config = dict(
    n_layer=9,
    d_model=128,
    n_head=2,
    n_kv_head=2,
    head_dim=64,
    d_mlp=512,
    vocab_size=32768,
    activation='gelu',
    norm='layernorm',
    norm_place='pre',
    norm_eps=1e-05,
    positions='rope',
    rope_base=10000.0,
    rope_fraction=0.75,
    qk_norm=False,
    attn_scale=0.125,
    bias='all',
    tie_embeddings=True,
    parallel_block=True,
    init='normal',
    init_std_qkv=0.0517,
    init_std_o=0.0642,
    init_std_up=0.074,
    init_std_down=0.074,
    optimizer='soap_variant',
    lr=0.0065,
    weight_decay=0.0,
    lr_head=0.00553,
    grad_clip=1.0,
    warmup_steps=200,
    schedule='wsd',
    decay_fraction=1.0,
    decay_shape='sqrt',
    final_lr_fraction=0.0,
    batch_tokens=32768,
    seq_len=256,
    doc_mask=False,
    train_tokens=116500000,
    steps=3556,
    dataset='wikipedia_en',
)
Each number is 128 + 32 x the weight over its row's rms, rounded and kept within 0 to 255. Layers, rows and columns count from 0. The size above them is the row's rms in percent of the matrix's.

# layer 6 attention key, 128x128, rms 0.0517, rows 51-99, columns 64-127
size [110 106  98 110 100 100 105  94  98  99  93 100 100  40  48  45  52  54  56  48  67  63  56  75  83 102 108 124 130 135 131 122 136 137 137 138 132  38  50  46  51  52  53  56  65  74  73  75  85]
[[125  95 120 187 116 139 198 108 162 141 132 102 116 142  77 101 132 115  94 131 179 147 174 117 165 154 122 110  62 109 128 179 124 186  90 154 121 129 103 138 147  92  93 169 165  70  90  99 166 144  97 164 123 165  99 146 141 176 121 159 130 109 173  93]
 [111  96  88  91 127 112 101 144 198 132 101 103 148 117 154 118 112  76 160 136 108 119 206 195 132 162 135 143 115  84  83 122  74 103 109 155 127 108 116 155 157  97 153 203  99 102 119 163 177  97 174  93  85 176 144 155  83 105  89 123 134 158 133 128]
 [198 159 110 114  94  81 163  78 104 125 141  80 176 135 111  99 155 114 226 112 151 207  84  98 111 138 121 159 154 126 128 114 130 110 119 116 122 126 147  76  87 190  92 127 109 145 110 123 120 153 176 143  88  86 150 152  96 145 123 155 111 133 128 108]
 [146  79 156 113 122 116  99 155 134  60 127  74 147 153 150 116 130  96  79 144 152 106 182 138 164 165 157 125 123 139 123  90 130  53 112 159 114 164  98 140  67 180  73 138  96 161 127 176  93 128 152 118 126 148 136 131 155  89 170 137 112 123  62  80]
 [148 125 112 157 193 131 176 167 100 134 140 178 194 125 142 128 145 218 128 109 173 155 102  77 153 143 130  83 102 136  95 135 161 118  93  77 164 107 140 188  94 133 151 102 128 126  82 127 103  95  85 108 101 119 189  97 178  74 135 160 120 146 108 129]
 [174 168 119 115  70  84 148  62 159 105 100 144 120 142 136  91  88 141 169  81 112 142 118 199 146 166 120 119 172 164 140 122 151 124 174 117 215 169 137 120  86 111  85 147  74 145 161 133 142 133 105 105 113  91 147 143  80 127 124 132 159 156  86 161]
 [145 146 161 127 148 158 139 110 172  88 134 115 127 120 119 166 130 131 160 147 126 140  97 132 105 133  83 168 158 162 110 179  65  84 100 144 132 166 204 119 136 128 152 170 138 120 181 182 137 147 104 135 115  67 104 181 180 130 171 204  92 131 118 153]
 [ 87 137 192  89 128 102 123 154  85 138 159 207 146 125 183 143 152 170  73 164 175  91 131  87 112 104 161 125 125 123 117 119 169  84 154  70  95 170 116 117 202 134 131 128 122 213 149 140 126 163  83 109 132 110 165 164 176 116 128  87 127  88 144  63]
 [ 39  88 124  93 191 129 140 135 111 158 140 127 132 128 142 184 133 144 121 133  85 143 145 104 100 115  89  99 118 127  95  77 151   1  92 107 185 158 203 146 114 162 150 115 157 145 130 139 121 169  77 147  93 137 183 143  82 142 178 108  63 120 169  82]
 [154  74 106 130 171 147 134 115 159  81 160 165 110 166  78 134 160  95  87 130 150 121 142 140 133 182 108 120 159 188 157 123  58 129 106 107 120 145 110 115 128 135 144  86 205 101 153 148 125 112  94 148  96 109 149 118  51 106 160  49  95 146 140 115]
 [158 125 159 127  98 143 124 147 158  79 153  94 105  71 103  68  59 174 148  72  81 129 149  69 178 160  69  98  95 112 159 111 120 104  99 141 105 145 171 149 101 114 118 131  93  97 135 154  88 154 134 111 148 113  74 134 127 115  69  95  98 130 178 164]
 [143 109 108 153 135  94 112 125 173 122  89 106 160 154  79 197 142 124  86 132 155 169 172  72 175  65  91 196  84  86 145 158 122 123 141  54 110 149 150 136 154 143 123 106 162  95  78 139 153  85 117 139 169 157 161 131 124 110  78 154 146 130  82 143]
 [163 142 115 121 108 114 104 181  87 167 131 103 165 158  83 133  93 168 155 105  91  71 176 186  88  98 118 114 184 164 159 101 180  89 142 150 130 105  72 152 121 116 119  75 122 137 148 174 127  78  85 144 142 102 155 133 103 148 187 172 136 133 105 127]
 [146 169  94 138  78  95  92  59  84 137 113 153 135 166 139  96  79 173 141 131 160 138  98  80  81 134 131  86 138 162 185 115 131 134 136 124 126 119 103 122 154 130 147 123 111 135  88 131  86  54 189  99  80 119 150 135 166 153 162 127 142  78 118 164]
 [105  88 114 119 150 163 122 133 109 144 108  97 158 130 201 124  96 128 187 120 160 116 168 116 126 131 148 141 119 168 210 199 151  89 119 113 102 159 168 128 120  79  98 108 104 114 115 122 116 143  93 144 161 153 112 117 139 142 186 125 110 180 169 108]
 [155 156 118 133 143 105 122 120  90 138 168  99 101 161 167 147 112 146 120 132 148 114 150  65 120 188 130 123 157  87 176  88 136 174 153  95  86  95  81  59 110  86  99 157 120 152  71 141  59 135 138  78 154 105 137 181 146 139 142 126 106 131 133 106]
 [149 167  92 168 131 154 184 112  50 118 146 202 116 132 139 123 114 141 167 127 146 118 108 108  61 165 109 128 144 129 125 135  92 141 169 129  98  85 101 118 138 132 141 124 155 197  72 103 175  94 128 128 113 144 125 145 168 120 191  88 127 147 162 100]
 [188 152 126 196 145 123 245 136 129  60 125 185 140 129 149 113  53 180 199 159 160 139 103 166 151 140 127 117 154 152 113 128 153 153 107 155 170 182 180 187  92 157 117 123 111 103 125  95 122  92 165 121 148 124 114 148 145 137 119 113 114 198 113 103]
 [111 112 142  89 170  81 149  99 167 168  86  81  84 110  88 114 133  93  90 132 155 150 178 131 144  65 144 123 187 155 111 163 163 133 162 135 148 116 136 137 149 161 124 159  87 109 119 146 119 103  91  64  99  99 171 189  81 149  72 151 124  91 107 165]
 [140 101 124 114 184  97 135 140 154 143  84 118 134 154 108 124 164  95  86 142 118 144 190 141 179 135 141 136 137 165 120 143 161 153 123 149 120 125 145 130 124 147 142  83 122 137 103 129 116 191 128 161  61 113 124 126  63 123  41 134 119 110  73 147]
 [153 116 162  71 164  89 122 107 173 174  60 126 119 130  86 139 123 140 129 124 109 158 120 168 181  90  98 130 155 156 142 180 176 131 132 145 162 183 127 135 171 145 149 125 102 130 111 148 170 142  94 108 104 134 186 125  55 117  83 140 110  91 125 149]
 [124 138 126 114 172 108 163  84 131 149 121 132 152  69 106  78 153 149  70 157 107 151 156 125 184 131  93 114 137 185 116 155 165 157  68  89 234 139 151 155 138 149 178 138 123 107 117 141 152 165 106 121  87  90 103  90 105 134  22 137  92 109  95 115]
 [127 148 130 145  91 118 181 138 140 105 149 152 150  57 142 134 109 154  49  89 153 159 102 147 115 163 143  90 153 195 198 106 127 121  74 167 135 101 101  83 145 141 112 130 158  85 151 134 100 166 124 106 157 174 121 147 107  93 101 135 124 119 108 135]
 [ 43 113 154 131 180 106 163 100 176 145 183  97 129  92 116 117 139  71  85 101 118  83 146 117 147 128  82 155 135 147 177 123 136 169  87 106 193 117 173 163 159  36 157 156 125 146 167 133  82 141  60 104 105 133  85 168 159 131 114 152 112 120 118 160]
 [129 105 131 154 117 171 182 155 100  92  90 154 115 123 109 111  75 103 167  99 191  93  67 158 153 103 199 157 138 111 120 133 119 116 125 182 149 148 189 158 114 179 106 113  73 137 118 116 107 123 157 190 118 154 147 171 152  99 171 140  81  86 141 137]
 [112 209 134 103 129 134 142  66 145 130  74 133  92  99 151 148 155 146 134 162 118 148 101  40  69 150  81 126 125 156 116  92 101 128 130 119 129 148 119  68  91 161 129 125  69 110 177 104 104 176 184 131 117  58 141 145  77 145  74 153 153 130 186  96]
 [131 101 178 134 160 126 141 129 149  94  55 115 182 129 171 156 189 118 111 189 158  84 144 106  92 118 154  95  97 108 106 149 148 129 104 111 184  73  44 111 125 104 117 124 115 139  74  90 125 120  79 152 145 167 155 131 180 138 165 129  82 103  79 166]
 [ 77  91 169 110 148 144 142 120 102 168 173 170 140 132 188 145 105 158 131 156 133 140 115 165 159 126 168 120 127  44 143  74 176 130 130 170 164  75 121 130 136  81 150 107 109 124 151  64 113 112 149 115 157 172 121 150 116 162  83  68  98 109 146 145]
 [181  42  72 153 143 143 125 132 160 159 132 130 152 153  65 160 129 108 120 176 165 130 176 114 131 118 153  82  98 120 138 135 133 175 138  97 119  77  90 147 120 115 110 128 179 154  97 174 123 169  84 139 133 146 178 113 132 149 165 100 124 138 154 116]
 [ 63 125 137 137 166 186 136 139  68 153 139 182  99 135  98 120 163 166  75 181 141 125 116 116  99 107  78  55 134 169 113 135 146 154 110 155 101 158 170 133 135 112  71  98 181 166 168 101  72 128  69 118 185 112  90 180 166 135 163 130  78 122 162 115]
 [ 95 105 166 135 153 160 134 188 152  69 136 121 114  88 119 125 108 157 161 112 109 130 122  93 109 175 139 115 108 121  65 127 140 133 119  98 147 134 109 111  93 181 143 144 221  94 145 163 163 162 152 100  90 115 129  92 110 114 125 104 119 168 152 116]
 [ 87 123 123 147 163 131 129 129 150 143  84 165 129 119 190 142 130 116 107 191 158 201 116 139 116 133 179 119 176 118  88 176  78 146 141 105 157 140 115  89 158  99 144 155 173 168 133 119 166 157  83 111  58 110 139 158 167 111 158 156 160 174 152 124]
 [128 111 164 155 181 100 137 165 134  89 160  67 112 176 170 111 117  84 162 122 141 134 146 178  77  79  91 143 152 126 136  72  78 117 170 164 120 137 121 121 170 127 154  78 146 133 111 149 132 153 137 139 118 142 114 118 112 153 106 114 123 163  92  94]
 [182 166 119 124 108 116 114  88 145 150 210 157 146  73  93 130 109 219 138 168 129 118 136 201 124 115 117 159 157 124 130 111 144  94 154 134 108 163 166 146 156 167 149  73 108 130 157 143 126  97 180 156 112  88 155 111 122 104  79 113  77  81  98 140]
 [105 168 163 152 148 154 142  86 134  82 149 182 137  98 123 140 127 138  88  84 184 143  85  77 127 120 114  88  83 124 123 120 108 105 174 111 115 183 151 120 133 148 159  86 113 149 115 166 120 124  99 173 113  73 151 155 146 124 187 146  70 100 115 113]
 [179 169 158 154 133 158 155 135 119 101 124 100 128 145 136  98 131 133 163  97  70 154 105 166 111 119 146 144 179 191 112  95 154 113 117 140 141  89  90 126 116 164  36 120 148 175 123 129 128 133 131 167 103  71 101 153 197 121 150  83  91 131 105 178]
 [161 114  95 120 168 147  82 144 177 120 111 123 110 136 156 132 160 180 104  86  93 201 153 114 137  18 121 109  81  80 102 119 126 171 115 132 110 127 138 138 163  78 169 114 110 170 137 155 163 147 136 139 121 108 110 105 137 135  87 157  97 193 121 130]
 [182 107  81 129 124 145 144 113  97 175 182  61 136 172  73 119 167  68 107 153 146 127 157 139 145 117 107 104 102 148 119  68 127 150  95 154 147 103 120 109 146  81 153  74 148  78 135 108 101 146 134 115 162 180  89 130  87 135 130 133 122 144 127 121]
 [119 154  85 115 109 140 142 148  96 128  97 159 129 175 132 104  81 179 234 129 112 196  91 121 114  88 122 106  93 133  86 175  92  77  99  74 127 160 165 171 155 157 135 146 115 177  87 113 197 126  90 152 124 136 156 127  99 114 118  86 152 124 105 119]
 [170 101 155  86 147 119  72 138 150 154 117 128 135 101 102 150 143  67  99 135 128  97 141 150 177 130 159 190 132 128 174 172 188 143 108 148 164 132 111  94 162 113 118 149 126 118 178 153  45 185 161 101 140 132 124  97 130 151 113 222 140 148 145 130]
 [137 158 164 122 152 119  85 120 136 149 166  69 153 141 102 131 203  78  39  97 116 117 144 145 193 149 148 151 101  99 107  95 137  86 149 105  92  98  95  71 127 116 120 136 145 108 126 185  68 150 130  81 114 112 154 132 128 118 101 170 132 119 155 128]
 [123  92 151  84 101 102 101 121 124 127 136 128  86 110  89 111 155  81  70 112 116  71 146 125 139  96 140 160 122 139 131 111 141 145 165 133 118 146 100  79 180 134 118 125 136 116 127 119 119 163  70  76 139 119 146 109 154  87  91 159 153  72 129 154]
 [150 140 127 125 103 144 120 131 117 105 114 132 132 181 184 115  22 157 168 174 152 131 124 133  91 103 182 104 163 129 114 114 133 158 134 103 108 174 128 168  68 210 162  63 127 100 131 117  95 101 152 197 187 166 154 121 122 159 169  75 165 168  92 137]
 [142 135 106 157 164 137 202 146 113  89  93 169 101 163 156 133  67 175 214 173 137 145  84 163 104 110 158 120 155 162 137 143 115 110 135 166 119 147 161 185 113 178 107 136  94 130 119  96 152  92 151 167 132 134 130 162 142 127 149 104  99 124  78  90]
 [117 119 138 113 130  98 123 141 120 101 107 149  93 216 150 134  70  97 173 145 146 121 140 175 105  74 192 150 170 150 117 124 145 136 157 165 110 149 138 160  64 148 107  84 126 103 125 105 104  63 108 174 134 136 131 156  95 160 211  77 142 157 116 122]
 [177 149 129 122 173 106 183 125 101 114  61 166 110 156 120 119  52 196 193 190 136 133 104 170 181 103 145 116 184 117 100 152 146 129 151 159 119 160 137 168 117 197 146  75  79 161  58 142 210 125 149 161 116 146 164 119  96 130 111  77  97  99 122 131]
 [149 102 111 106 133 128  94 138  93 117 132  89  95 127  92 116  91 129 101 143  90 121 154 145 188  79 198 133 171 144 163 177 160 120 145 136 129 151 138 177 139 154 125  58 161 137 125 127 156 107  68 170 102 161 144 105 187 128 144 101  99  86  49  79]
 [144 139 155 117 124  85 139 103 100 155  84 120  99 152 140 130 102 194 170 130 147 176 115 169 107 163  90  82 138 178 117 152 130 167 100 125 143 128 115 166  95 144 168 139  61 162 144 177 112 173 186 127 113 142 175 170 115 141  45 142  70 162 104 148]
 [176 104  92 158 130 172 110 131 151 143 141  93 108 134 100 152 166 172 168 112  74 123 127 126 136  96 133 105 108 143 184 170 165  95 156 125  86  89 149 129 145 104 107 146 160 129 106 191 194 112 103 136 104 131 105 105 194 113 170 139 111 166  81 154]]